python train.py --n_layer=14 --d_model=192 --n_head=6 --n_kv_head=6 --head_dim=32 --d_mlp=512 --vocab_size=6801 --activation="swiglu" --norm="rmsnorm" --norm_place="pre" --norm_eps=1e-06 --positions="rope" --rope_base=10800.0 --rope_fraction=1.0 --qk_norm=false --attn_scale=0.177 --bias="all" --tie_embeddings=false --parallel_block=false --init="normal" --init_std_qkv=0.0349 --init_std_o=0.0066 --init_std_up=0.0349 --init_std_down=0.00404 --optimizer="adamw" --lr=0.00213 --beta1=0.9 --beta2=0.99 --weight_decay=0.11 --lr_head=0.00468 --grad_clip=1.0 --warmup_steps=212 --schedule="wsd" --decay_fraction=0.718 --decay_shape="linear" --final_lr_fraction=0.0 --batch_tokens=32768 --seq_len=128 --doc_mask=false --z_loss=1e-05 --train_tokens=266600000 --steps=8136 --dataset="wikipedia_en"
Each number is 128 + 32 x the weight over its row's rms, rounded and kept within 0 to 255. Layers, rows and columns count from 0. Numbers have three digits each. The size before them is the row's rms in percent of the matrix's.

# q: layer 5 attention query, 192x192, rms 0.0731, rows 37-64, columns 96-143
# k: layer 5 attention key, 192x192, rms 0.0726, rows 37-64, columns 96-143
# v: layer 5 attention value, 192x192, rms 0.0665, rows 32-63, columns 96-143
# o: layer 5 attention output (transposed), 192x192, rms 0.0671, rows 32-63, columns 96-143
q37 094:145157121088128144115144161137177125105206102146104164159134148116170144193125128100057140094154179111146131120130049140122108084123112202103099
k37 099:124106103169094173100107132091154101150084125114198114116126139115118116188125177148096125196089038146170132075132145069102098144075130082145133
q38 062:092133130210107055148187125156041146147070124113115138117075119114105117124150157193144112093095157094153088105130147128085094145153134125166187
k38 125:121123117101129134154082073153196115139073199119107095123155089151142156120097066083114103153117118086103153123149093141235178125131108161151143
q39 087:137105141073136175129137094131166107106102122120115094143191119121143098104095087098151139134140170115124134125119117153089136094065119175188096
k39 075:131135124179092058076143112165109152089173141115174143125113120087119118148126147199119125134168111163194139143113108165133112145122178139163136
q40 090:147145111098108131120140126099140141166174139143112123146096126140196176189074069120130131127104098081105120143105199164085089144099177110186082
k40 092:132124133095160113107146137175118138102166129135172106112091086133120090183145123124138132055143085077146138100157140173098148119118107136177211
q41 088:166140133094073158121153131090121196078159106142156077158100166178110145131100099124120138168105132135136118095196166115125138208117086140098154
k41 089:127102163087172101090167132160101131071097104151105149160073123116062144158110179120170138182146143071136144160078137142128108117086149067200125
q42 092:128125125149147179145125168121128126134109161142167128062107112116171145150088106139151128148154100149129103145101157128157100090164122008133118
k42 091:092109109128145158153171126165158158125120131120141121181103147063094110120112148129110161058117113170150095170184106149124139175082125113133134
q43 094:180135112215179135111157156126147112126113168129102120125109103084149113139087147086195175111108145140104139148120125205137160073085132087181198
k43 094:114107134070077095104123060120109116133146178151177134158110069102092119153124149176093131140111130155121115094095122069115116171161126132104152
q44 091:118122214098148127065107116077109089128107121123125144109075165064095087108109128126139111180125182163091123140186163124091142181163116140154104
k44 092:099130067100130134123108096097093169102157123105120083133189106130148172084157098107119135142101140117157097110132146157107117077101146105074123
q45 090:159189154091098192113164145118140094074163092112158101097144151144162128124100088127143118087178141096157109120141077108165084094139151093139097
k45 091:142116185158126124104126131128141182176056165075189184171123119153134149194148131149111135151119081120125158121088183199132130128121186123135128
q46 102:131099202119126115104130141150207096079142071146147109096153156179124164056106085119114153119111110100088095089195112135156138108169140057179141
k46 106:128121089126203085156200125172125156184141128113071152108091113153121089107126173102113110114185081162197128093122096124138130124091099098108145
q47 094:101021150058111115154132151067094146153144138105139100158134111146124140112148099166174121159128138114136103094140115115149149075088134181115113
k47 095:161159141188067128149127080132112134148177175124106150139154123138112128103140081151172140056128160157117158148131136176109089126182173105091149
q48 103:095177145173193131148072058149113121123121175115126135088182104136101140065144093098054089160088084072158136119155159177141185144100104108129149
k48 092:128118128120081106167119142157111123138092120081146106157142147120136173130128156134138163095130132144128107084087054158080132126165197121154123
q49 079:170164158100128069142117082111055075135133169147073130169127074119128155158147128194112061152112147077116084085149116124137151107101106135123155
k49 070:134080133119089145147169132202033123141129068066161155129086154111093092140124183150167133113130152177143113132103141132025120120156135057157094
q50 075:157121116086098121130175169108148193186114126122158110119074155104143148186193109111158119119146146175117117144114132190171100135138192120166132
k50 063:127126159143121128088102114097026131104163035090188128145129125112096135066114160134168139116120149148142102096105111093031126160145096097119090
q51 070:123174123189192122132100050132076089141128133140122128127167088143107120113100145162132094143124101101125090088136145074099137094134085143116182
k51 059:134134094146119127150108118128187095123075197123117170100170112115185093134127098116074130158116159100162138169165089151197096082079126189148136
q52 067:086099096149090119169132133179120108123075095106119104095165175140118122087147112128150194147143111150120120145073065134141121120138141120164102
k52 102:161156193117154088082136116092081151163156121180102149196078106157094116120126141178148101105126123147092099145089097116152154173133147124115133
q53 092:111193161159150098123062134154130153187120148164136190187130124122160119095143102109102129106104084080116142156066086190116122114165169156114124
k53 079:116142136088102124174106101114086102141123117203103122100184091154184076103168118146160123079145136093114129100152147084101158115094114122105122
q54 100:060133101127178170115079079118227141129109149118103100103146126129112116094100140092098051141120088125081132106135166141139115161123046129148112
k54 041:171082137156104118106099171104152119126134149104124136130189156151135168118114120146125219088174132158166147187127072139152149086124171141089077
q55 087:122101099136140151113140173070091206100101119122104139122070133131103134125115172069126147158172120128119131079041049128102066133103118206122149
k55 096:133126142122127101135161129097141088084173105161167162177178136172066128113134101188171178101102171080113177126128148113107141122103168128143119
q56 087:126129145119124126129095129064122191117078100096071115146165115113155076118086135120082145133131081151068124146159088144089084131153171119142131
k56 084:114173147209190150111125032140106092151121105151152104115177104138164092122137127151090125162135121071179159140199126075123191082087083124060167
q57 088:122114109160068111095149198143148110105080125146126113128093146126120122096145127074162144077116134167135116135127095139133157093108101173130127
k57 088:069117132144098133158176094053149169128184167149147164159169113109117150103145139141155125092125142071094120145129151136127107154162173134125131
q58 090:083072207134106175101160208128139105105105135094097126117141140133089149134140146100128093088178124132095121092119120170138111173170131135116144
k58 092:131124075145104092126094162118178108155137129113090158190137129182093163090127110150146146103179080175097078119063171133128138135112156118114088
q59 098:156140076156045158151174071119112081129114131123058141111147203142126125143119117071147125098093126154099125158095164124104089057149117125177138
k59 099:112079083142167116122153129090144109126110113159126102121096121142117122108134126149123085190144119060166125193072106116130147143068106133100094
q60 092:112167136142150137115139085093149142170096114112209110119118109119187027143119122149150169141150139102093136111066137100164106174163124073109162
k60 094:147075096118147072127091174140149124110088098139146093137138170123125146106145142164080114100149072130119149121149181125107122117086096167127118
q61 099:128080170118101159132127199193166122117107129144104135196117200057139078128158148096112158162065118137148165138120091146132151159078158190102164
k61 099:103092127172142149117131127083182106066116137161157126090080128150124148093124119136138102077138151162138107118116178131156105113170146106131147
q62 087:092096127141098089158129107129072107081128092170148052139154155191120147139095107124137182113114122117192102131153076137077069119141159111105110
k62 091:118105130153161112072150088121184172141128133135180159161108139117119104170130119141117112149136068110120087124127146167116129170146108129161158
q63 088:124091096106076129137109194105154145123189096141153106123112113080107096170121130130069100136059112141077072102140168187131167106130121087112091
k63 090:128141203137138142097127134194155092150105136122067102159126121110130131121153079097109103083133079116124146126161184107101062124115117187169159
v32 076:147110109115118241113145095156106107134100116041107114108103172145104107121108134044153141147112086148110109069115168169071154074084145116165127
o32 078:227146127173145141142167119140116106101090168128084097126167142112155109165111109115153094177134109150113068075132147108064143128114126133083184
v33 088:041081124124122135116090119159140122143172092127093131154143107092147121063152101109135144132111166132167183094158138144134099198104106152135104
o33 087:072141108129124099169150152180124063123146152137126144144128147142093173083237170156109116115129122138150159112136119191133115108107159149176079
v34 094:115185132093142090165125100125109137108145108178130168178137086137079149106152109138068096142142157116104103093126103136155100125160074148117135
o34 099:098149119064134139156100159121105116189124127174183141130105110107134128126173143142101196056138119150175162150111114183199122143112114141145091
v35 085:099169110139119166169169045120071139123071118075127195126137114153078178077132132057115106122160119109103078036119117136103164132100110138157123
o35 091:154165088099143150146118112115089109176087182180138164123154084128115135123146135174131179119179040164159093119119146151140155138122124140140136
v36 078:086152093110110141132118116131040136156104115140138141115161110150085147090146172086121125132130067142119101083138106107078184096114142144156107
o36 084:171139114128148089156160167093186054152089162133091117132122085128135075165077114140142159148161082164142086125134156079106167173157132124118143
v37 073:099116128144102202162068123118151138075155149088130109097142166129114141095141122056144137122171120197121183134174138150154130204114143080109078
o37 082:090146144143078165161128104175061109095135176091135154108161138189098168085137133088131079118114149157156140111124107146100136113074147161086068
v38 097:095073178087099157064117126126085055150188145135033104172122107185108089097173171178099086078109133150180127069134156158128097099096133132170135
o38 094:089125156137125102131119181177094116163124134145069119094106110129100173102183100198115112120088138134155120135168140190141162129095159162171060
v39 099:193130118155147071148105174132155190158135189139105127126061142126144177132148139200130077095109132131106158207096112172180084177118179115101104
o39 101:129099142103081096121072155126183209107158130134077137129117127137109182102068167105072072136103136144087170164109104161132104244119150138125057
v40 090:122144146105128102123139168145208216194119142165149124123181094094175092135161148141157070143173080102137091137132106164144059100129130153131152
o40 090:078152167080103132134120197136188165133144089150094079166137165080162167154082093128121092148137131091131139118135100199171153183124166117152135
v41 087:143117120121133100120098137172161109114195119141154084141159125148149132133151113167107145145132088138141167146143159039156153088180112135163110
o41 087:132105146157125159105183112100094111103104108087149093135087134115110077149141141139142126117077202129078168138178091102137141025082147085134157
v42 089:086164123157147112163095095044133181130175190095131159145149109112123131116170125128128101120131151135167148123150099176168099139089223135133144
o42 094:092107071132094120136134111163208145125128133146128169116156111163103206079046135120124088143134116176136169135086117109127105207154142192145083
v43 067:113167101181106133123134175183123110113145112151113139122163122148146103081118124122164206117148181119148117102182084144112122140064107142136127
o43 073:087123125166107130153133123112113070100145136117156132167147136172107110112202116108176173137149172124102128132082134131131091074086096140113107
v44 079:157159110106125056114196149110083128112122087137158123167098075090137089148122132154097099125075141138119146062097221129147064137102132184148144
o44 081:144139103147143124121125124140191125129122076099115148138092096148128148119163124181141177138161136117143144098146148086250053153183117139208208
v45 073:123091126164048158102158128141103120155121106147145172145089079052169137149097111109111156115113169126082106168161083125116092148080098088173128
o45 071:139177125179136083114115121140097132137149145170133137138114097138141131143180136088110145079185095093108145158130173072129082166153132157183097
v46 069:127150152106113091125122122091153135155134189158124162145088124121119144114132131155129133141154175158142155118135103185180104211172133118153128
o46 074:014123152119102142138124120097181150119166106123111156103108118128111196124100151111126117108126162091163182166125145141122065238136116170135041
v47 082:111120084055133080100156086011085134116124128170146151163105118071132133153072165152130127089120154076081061161108130133157112101150147127134142
o47 082:099128098108137087094126095107120162141203106200138154122119099134098197124093108161094165126209068093182113115110141131191112093155148127120119
v48 075:105136149173099141129084168158139132113099100207177102091165144133169088128132119055147155101142153168118137152126157136086098108142100118122128
o48 081:150152137149147129132102106116141081104092113127142084158163172119160086167173080056202130147108156114119081106128117120157109062122093124093178
v49 082:114150142116167084188126128147177171167068154107138130128112141093135119206110092166132114176137131128126094139143184157119117153193139123128178
o49 085:114080073091190153127094079101255178157096101137133131103145133090178119142116118145106141164148102115130111132104144138103098255210092123168142
v50 098:155146169143114076084135129095135111115182138146144118142157122123165096142128124143108130146105155072161119116096090122143109084117123165088148
o50 095:096124153118151107085113108089113169126168040115165105133075138086116152107099133117148150121075194063108100153145130151205115000124138096132152
v51 063:121094157172145111147133138189152148152173101128089133165093139134111178117146123126085129133074145196137133206142118110109187182150110091054118
o51 066:143140170103124068124080181098140134130171133186153094137124113136171087098129154098096145125097152133118114151127136112112147224106108069093054
v52 080:114088144140168118143166078137110139131089166127118138088085109169128142129155125091139141154150094140094184072115156040121224135074158118101164
o52 078:161131111144080167087106128142105165178094183118145128115118117162133087179186116113124033093145170157133171175128173111097146134103084078146162
v53 087:091099070061129129143124127140180163170120113112069126095140133149139080155118114124157157126147115137111164127140166142104139160135181167125167
o53 091:156084109110118117152152148147235145137136115123090113103158162083136120164119102101091074149159170126113156134095127111085084196172108141133152
v54 118:101100131163157180193144144209120120158106138072111105113124118166109148113151112093160154145184096170169116119176141084105215148142117100173110
o54 115:138102105156124185142141110176104120151071172084107091095181132138124083127177126113166101131153099182090100149148160111026169180126083153109122
v55 086:168128161126190090187102132143129155134105185060162096138111125137123118194147099117106108157143110161109110127145188130139143124158135077097159
o55 089:122098101094160181105075073142165183159081145137137080104146109105168143089138134129132125133127121117150075131118150162131134171137090150124138
v56 083:119102122133098151171098128208134169146125113086144137145163163134124125120134117057118132143152115191152152121109111146112127141109144110079079
o56 079:129141137149066106186111151101099097096149205176147107119159146120150121056187133084104066110101154154166154099132153167085096134111129176051094
v57 077:066151128112105107100118153140082153129147096199099113179178099120121124078162149137124112063128158133138154082146070122141069179085070164140095
o57 082:063148145154036083167152197116109055123149145147123157152086092176102157115194156148109167048137133143143171160135102131186105120116132153129084
v58 088:112114056085126109105161097089077108110154076177119146175158149155088123133108145177096132073115112089147113141120118126117131053141156168171111
o58 090:181141107110141084113140127136100118181120130178134164117101086113129095132154066192115156109176097181142148136150124090180163004144143129132187
v59 083:181183111151123120113151137036105151104158131127121132132111157096165088104091163128122123070081190158129101122088142178109116092112190122149122
o59 084:178129095139124078090133099155204110089142133181117141164129135152110146116043103106169100134127114107108124117114099081145106175113105147112150
v60 092:153151137118103094088168177148107097106131125180120144144101140149059232086137190145108083101101098131130117147086055105131167099126119117103075
o60 096:162170147107139081123073182055107122148151148139132108144113119156134082132086140132111158111107134131104139175145144144129168137103143103083068
v61 096:166121142156120177114118109207133073094117108073153116106131158135140136118128108070118154150161078121102126130115170071098173127172038097089094
o61 097:131148161141155155129131095118000123116100162096141135141097137123119089139190152136122181133109130116130069096150122179121160017071154094112143
v62 075:142176122130133134152142152083123125138073133127172154087107174087177108159033144097143187136122167129105129145105060132101152159118164144114125
o62 080:158113101126101106113138103064191141083180110128141113137146142107129104147073135031133110132157167084118128149078139060087068113176084127056172
v63 076:137153141128124159173066080125069172110096158175151105099165142189160168124201146132166082143179069170087138129131152090151160106105115111103127
o63 077:109127133179112124160125149096121090131058160098113123095109138134117110183101129122097075133100051194154078122121106113139133186116164127152133
q64 075:140138086115148116148147080164127131166113146192165154097150195182169112135137137116121131161093089138103118138127148114161111135130123111106107
k64 088:098148151130129153119063061121198152101135147144118151108182110094189125114184086109085130123157146054105097147164119141101107150142110135130132